From a checkpoint of a small transformer trained on Wikipedia: learned positions.
Each number is 128 + 24 x the weight over its row's rms, rounded and kept within 0 to 255. Layers, rows and columns count from 0. Numbers have three digits each. The size before them is the row's rms in percent of the matrix's.

# down: layer 6 MLP down (transposed), 896x224, rms 0.0604, rows 753-780, columns 0-111
# up: layer 6 MLP up, 896x224, rms 0.0603, rows 754-781, columns 0-111
down753 103:136158133122121116155090168151120166127108140133139151146130123120099121135131168129100113118155121102138095094152117110101132131121170115115160110150180084169127113122132127120142146120102091109141117138136113148141070159150127119171074109136148089103148132137125112104119118111157128123161125109124137137115151106146112109087093118174
up754 104:110131121112150097102141108136092099124119109137138168092147114144162114090096112155092145103148098120127118160122158126137136129076124157151102118193116091125118118183152119138135133118150171118142082120111123136155125109124122141188138133132133105123116143145141118095142110171136097176138101077089158125123133129124098115142117130074
down754 092:135155117102148129144109127141099110155099119119141157140096106134113102142128116122146121128115124121129095112176111140111092097107107081155150105091108159131106113121178111156132129159098137128128138090097115133089121095126182105102124101147099165143151104160138136119140173130131120153126151115169154124105140129205115107137125109129
up755 106:124136162175132096114164125096153162166131125146122133105096114093095089129107130101091163110107168110150092129125113130122150144127121171129129141108152123108145150106126131093127100117139110124190183130138125094139108119137117133132126123141126154080132153123140161123136155159118113125051087136167151159149121176112134141098090150140
down755 097:133106094137129096137143131161146125127147123158157065113149144147154185129175154134133134159151150150163116116124159101155110154127159158119104065095124116136112172127138142135108135111186151099105136087111104105142139106113142098129131102152136156131136097117123096099116119098147124118159156171132141150124191123148093112150115136102
up756 097:177132151082106154151149157180144154122143128097143123130125158085112110133130134093142138129115165131118154133161114123100164135112140123121147081129090127089110139163104153138142092133144127129138160159132085140136148156114142165136163136127106088114132119153091100145160144151171125065101149104145092145082105125105113158110088141072
down756 102:123138104142149131095135142155120118108115113161092160126071160098120111159138115088136155136113116123153106131140122134136061060096148089144135135130119137151133139144094137173103123139118139126101092126142185095164090124133191112106155147156110114140112102156140163155124137115068112124170107108142106127170120106154126126102116114130
up757 101:145098103130143156140154119113136148096129118142141136172097109143168135136122138095128093109142134133117143157147090145095125166130134132088085121104129131126094183126097120131121117160103108136131148142147127130120083106139080129163111139099152150092097126125109159145110101119157112153153142163153110135097166094153148122132148133123
down757 102:083124144117121134165135156133137131115107132142111143164144168145117139135125158128137136147087126139153121127114141148146129108122129108107095118179130099135128127154139083114145113152126162135159119152113146155180091164098117127085120131216100103129124104123137097124094128058109151135101154087112161128137155163140113142122131132123
up758 097:108134110131151137148157131117150147154162112134110141155135162142094135133155097124086100087141128166122124149122133130173129144165114155117122118111086118101104130132147138088151092135149156109123151155140107122153169110121167111086131131154135159141099148134139129140130093126148169138097117139118151122105104107111060156116116137101
down758 100:134157174118132102116168124087150143129161105123132154121119139158106109136130156157139105149182172160124163124135166099149130138099127175105119136102119112183120138143148068163111145187107106147120169097098142145087156111078127090110090112084136102130132132145095092143086121136123128084135153156112155151129161151111123132156129113146
up759 099:117132143124108130142126131114186150174159170115098135121169087095129109137158091097106113115169179139152126091133119167107116118129184120088105143160123102115128154130107154122136119162099144123150152167112128138102110132141116125123110127134129136125156123177108070057142128146109118112125142119088120154116132101175149149138125105166
down759 100:157126104125165095154117179148139129114126131112169109131084106137173142134152170142136134155174118124103117151111131125110136080107200152162103099155135154104152154122124127119161102121143105115099133101152123121110177120138107118142130131103129134148103135100141168146156127156102148170083152151165097109130098125107206074128139112119
up760 103:138146115125176144122161149115121135119156157144130139100151141089149139137059105118131129111111121143170120105104097092137120152127190094161145092096153131129142091126096147109175141110117099123116176175126094131134096148111134102157147110127145107127132110136180131127130142142165105182124132097108088146159131091139120132164102117142
down760 103:101163170112137125160130129085137120137113119158094156160112124069142127149099096160177123103127131091099159112129102133121130136173124138090096107132107169126134158142120131126139136123124167131163122083154150124133172161121127141111104141141151111093118115159104166087172157157115147142106125121103143145133171121116092135101159131109
up761 098:133102121128166073116168139085097110121098133143097125143121132137115120108087124088108180202072110117109153130109106131161083133156125121124156155118068123108106148119109122153126129156166098147147168140090133088149129185109114136107138127166162159149148100138099101139131100158114155123079115120116118162147118099144092117137128140138
down761 098:111130132137087105150152125123149129078127081112121124122148138111136164151123147100109155145069115062148115103138169104136181141114137144137085112171154111134185113104101104156124104098109134112106191096113129113118100156105064130131135102099111115124154128132105084136128152113112155128105136114140173095156106168169117130130163134096
up762 108:099083095102154122094123132104102163115125169142141114169135091090156107114143097106117143142114152096093134147130137121136149092091132131103117165123143103159076124129116131109123108134096117174139076123136126133172124107136120121161117137163120130099123090098134148115169131113109134102136165096141162137113145161174155119144122131111
down762 108:140105111161159134134148112134154146113120124129140142086122126131121116127187124154169146125126112109144113099120142145118077095167092160138139109116082148137115150145124143192125136138128147152078123111138126099118133135150083139098121156135178132092151108152137111091133107125117172127135118157154120113157126107121098124136162121109
up763 104:115088150117121109157123110145139129135157089107105142127121129090106154119125123123101121127111146120073102154129142101163116116148137134160177133137130120140105097108123109120099129137150086084097136141154123103121168118131086141155089143166127134120127107135081146152142164179100144128157117110138126146155128145141151109128077098107
down763 106:157100116070096130161121148126126161129089125152130106182132119164103136143150158122085138141147113177102125137117113071133144100099129130086123116100100121122121159138174104148121145141130117106147101132127120127127140173173128149147127088117167115143126138101106146124181149135069103153134092124145161126148138164101187157099113161103
up764 095:123151126130132181137135148119136122165120123137137133142114077099127166145116124102148151141148167136088129151136156160127141141102122102107151115103136139154123160130120115114121141130167118141157141121107129121101122127124175116147118152142140141127130090170113170127134125174174145134145140100113098121109146155113122122137152164125
down764 095:111129071128167108141150128130135148093131132111104123120095124146133142124125130147129172169098107145148101094133094075129111123083101123132106158144155134107098140144133120186126114101115110081111141126100167175198121111110107134159141111142123141152134133108083114127106127142143125111108129180091090117139115119121173122121089136123
up765 107:139131080108099135127129140117134125081152136122080146116165109157150161113127101085105121084143157166070125100133120166142096152083115111120137130111121126103145116151139172127166124141151130083165062137145113135169125145109153164133103139115147132160131087141079137147145139197131149123103111146120113162191141143140122115134108149125
down765 105:144106157092149090133151135098154139105123138123160094159153140157137122158143171112110138143164109173119088139143149102111159094118164108138132163113124118126149185141115118125144120148137134113113122145158091156169133129141135093093175102131128128129124144101138123146098119112098118145109121109163115095081158113106145113138132121134
up766 105:135157155123145128163118160136129151108145122124139105136123140147104140147047157122114131166150120109093080133106139121120128122095119148136143127147148120110155112144105160158095193114136134144119107096124151127161115135121170153148107093142120129096152158153124118172077155083092120079114165103133103090116096156147123080177122183147
down766 102:128122165147138156175118158137119141104091120160080103089141129151094112157123134122136165141111129080108130141119163183144108174120139141128145135120165119148106142128100137111159136133152130153146135127163091172127081138100153133117143075090116128133131154122122144103151124146131102129107072163102123091123167135145115126185101160093
up767 099:199117105121138134092126124124128130125150155137136099118122112137104122177115092116078150121116127110177169101143143155143162103113143150160113116183106154110161137141139098140094117138125143142120145100116148119146132108103120144122130119094113092114138122124097116128145122168061131142154131173102080149115105101136147133141097096119
down767 094:073093156154147116152134092089125137132093075120104139094156107117165089135146148161144097152165092129082103092106140166148113108121133102077146143112077093145094152109124151133113139108116152127127170123142131125152154174163172115151141127143140130123119154129092123129122091102123177138109143130168158122112136137184125132125132121113
up768 103:125153107171110174179118114154146155187119138144130112124126149104142157122141116112136146141135155150148116102131147129141124133133114114131141149080142106125081121119169093152060078121151170150125128122148166122109101118129153117108128153152130093156111092146143144132155110140152082142152124107128135109135178122168113131137124133135
down768 097:099120121142136136163116171142141144066182106130199115147129146152140139113114098152139128168097121081102134149138097086118147175119143120137147082124117137105118174138141146135103121116150097096071104156126144139147140127139144134082094155135102169116157109148172123117135123137143100100124128090136131149093139072127137102142165130092
up769 097:122130103095156135133126116107111171119145064087121158141132145143122162100096137142132137132150172152117080134156124131092119126113147152143154141094152102117134138176112110110137116163119159138154104151156119121137143156116166098119144133102085133116105154151141103102123178119151133073118173118101113126171166129128117124117107162105
down769 090:132100154148106145109168178144116139140113137128109147146111125135148150124123090103147113109114121120110124146113150125119106137115085140147096116133116143114127131103146119110120178132131103169128137144139133116117153117145125125110117092099162129144123096115117154166099129132119155138128164094177122173139113113071112158133135130134
up770 107:162114155163124107138122152108163156147144166071113158142140118125135124147147118134137134150123139175094130129143106170162150105112131116152144100095113126088174131153134155089110131108142112125136120116118166136153147198129121119101133112170124136085131180129090149153103098132112110153109099100147110165109108162130130139088097164122
down770 105:107151092075131088120142130137158136141149169139117125153148097110153111113098138218087167101107173131148100086129140119147109111098204105094126100124119122130113128129122108139142119132084139095153149134120123094137139108110126110169139121110111112110109135132120134145139122103107120112133120106114120096122103123145136176105113148145
up771 095:119124115141125131156170129116123146169125202094111117107114150121104117177137134113101114166126177119135126160096117153143109130121156130120134159146122135110107143140127169099105164142100127143132120125110101123128101122111080150099116134143142137112118140105153145112109151099119069090103121128135174108162132122106150120128157170128
down771 090:128100140140118110149116117118102082104084115149159107115129165135137135104130127095126120147103163085124075138134142118133139146162154107108127071159167153146140174124118091144157118130147115142146142126151120175114133135135146105146150095111113132128137097117122128107172142150132142161143120143099138146124152149131107189107161122123
up772 102:150116123119119131149156160106113148112124137132138109163113106104131083123165108136124137103130125148163109143191118151130087156115148092084175127108076099115135137131120158181130146106124154124165149140137114115111117146160093131133099105160122123151129150143148096154133134140126109164164128156101097124120142167126126100097075138105
down772 097:175125109131144088098106104180097130126161109161137144133124094145116154132116146158126125077110137093086117134105122118141111088155176122157136118126142160097115139110162106105139113155142136101123111139083094144133126125169096166135132129139116135148152119092080158120094077121170133096140115110148146140179105112127104124113143107131
up773 102:117118136099127106110130081106126133160106143138105149144148093107093134123139100117131161133117139126124136132129096126165140143128146110152113152144160144124145144097098121112120144100088135106131166175108171133098136140138142153122138121138104075109112105151104139071151137116116120120137147111141110123132142107113108107105129147149
down773 103:172145135129139107145101116157123135078131117110124084097115105172129096115102118131128130111115141107169101172107151135118143134107130138136107151142143142126103097120146141103138095097106140147148109120134123151084086074107112145159124130122114134157145189123135195155103139069105172157095112111107150116131138153098140092145137157088
up774 098:153166073126114148114091107141141145131117191143095085140157120129140146129106101080075143090104109140165156131141143153110147108106078144129157123107148165160099157114130136137136138111124149123098155104127084172159117072144135090144114156133086160116133134135102139113120147122141094126102178138117148151119139117165135060153072126147
down774 097:099134147118125117113147124128148134114148133156088164169160139120093090116140089101167099131116158101120103151114089144089132175110124097154136140115145127142149109109158094104114165120178147148114124133126111091092134152098149114156107154161145125127153136141161112124122133165134169158168094127108081137126139133123110154130156128081
up775 095:103151125165117119125159142127068092121149151103088159125155117140121125185129133113162094104104131167167123119145161109118126152188100087111115133098095116125130110165132116127143129102124145152154163095109126131105128112126099068139179119095131158126112122158136099121111105168151145131129142093117072119183134132161090082116104150115
down775 090:140102103077131112119111138123143137122122130112147143127102104132141140137118143162094114196149081110106110127109097115152100134099151150128124137160116139148141116095134131120128113137154099118106074123090116116143122152178125172132111134141123147134113084117099135161137124113148138123137176187107166103136149128122149147166144154140
up776 100:135152128112076117128128121150164152105127133149164174078156180057149127174122127091176161103078165108095122114149138099105138121135140133088152105119143110120142124195157143125114105131127139100151139098107110120132147147154155090108132109192125120095110156145166128125146136105166140101146143122138119100157102119139110082093091116103
down776 102:148120123148126137111082133119130056132139096124114092083085123121126133151128107104094102121168127115168138154137117118116126118058155113134103133161121130172176134118122126181158167120084108153118091145157170122121126094173112150139115133115142146169158126153097124086088183149123131164093160145102127153109145097103146119162142156140
up777 096:107149097111112124097140144140151102095145125108091147128096134131089124116161099124113148148134115132117128156116132120108159107100134152139092090150192127123097157157101147090141169129129143122158107131065172131114100106126137150115170171130120144112122098173113100143153170146091103111153138144138118097113133150129133094110123119147
down777 100:167122132082159113141138114178112144134112127129133127151171120107139149086131157139147151134096099134119106126122107059177109154087132189095117133085126165099135159136120190118144091148115128102111155137123148118164126157129086149126093099173127100129149095155139087107127107114125120143131124154135096125121166128144084145107119138079
up778 104:142095111144146127116148115099178128119152115092142091128099135138168124157163171121095151093129115147134123140087137120169122140140135072113169142184170133137180151158152147105133136147143128179107146134089135088128173120148091149105157135124119104119131145118148149141098146152175107190129143126162105102160095083127136135099116147104
down778 100:096104134156090119112152169105118134121129147099099136142140109145119144143102103111128125120113127147141131105147126113139114144095122163138076116095106109120078073153140116131109112098107163058159139096117072138155104106140136089099076102117107156140126130130141139133111138145104107122173126146176158119110119114134142112126152085087
up779 107:115115136118127136136144116153125108166153124107127112116126133116111107196139131140142163102121138105077113153138171088133112122164153151114166150103141088104144139139092124086123096129072089131104125174128117121163121107146149147122123085117164161079150111136110152124150121167168169119119127107077143159152127146156124145152132116125
down779 102:126105109121142124115148144133096118105111116115118136149115127190116128110134104111141136144130105139085115142131173171130129110098163129121125135124127168119160100127116114132113167100120125167169102119118120097136124102117156133160129144115121105147133094128132130135089120164144160098101125097148139144115157119100119179160155138144
up780 092:111131112163114122131145100150141114123121108169140120132138112094122108129137130137104154142138122128157153146162095136163176119135124152155118124117145144111132142118126102115097111159169124127138182135180115129109140064149114150132148130161072129109108099168127137132115174125074099136136171154129156112114119167100145138137149085133
down780 095:149099124089097110148116138081091141140148119142093109145131103151141110073142130132133107133103137141121193118161139125128095113132144160076124099107125131159121131133145126168109168110120128124107166124130108110138166123136106107130136084115154122173133151161117085137154145119162102144143103130169123159173120183153121157112137158107
up781 096:164114108131110142147137121145128133107131113104133128097184128115105127139123117121152078104144189114118127160133113124120121151097144107127131158173107183136128132115149153141151140112178135155117146113097147111133124089115151158143181106130150197088062149119128093177092066121167105170113133081112123125068122156093138136136163135116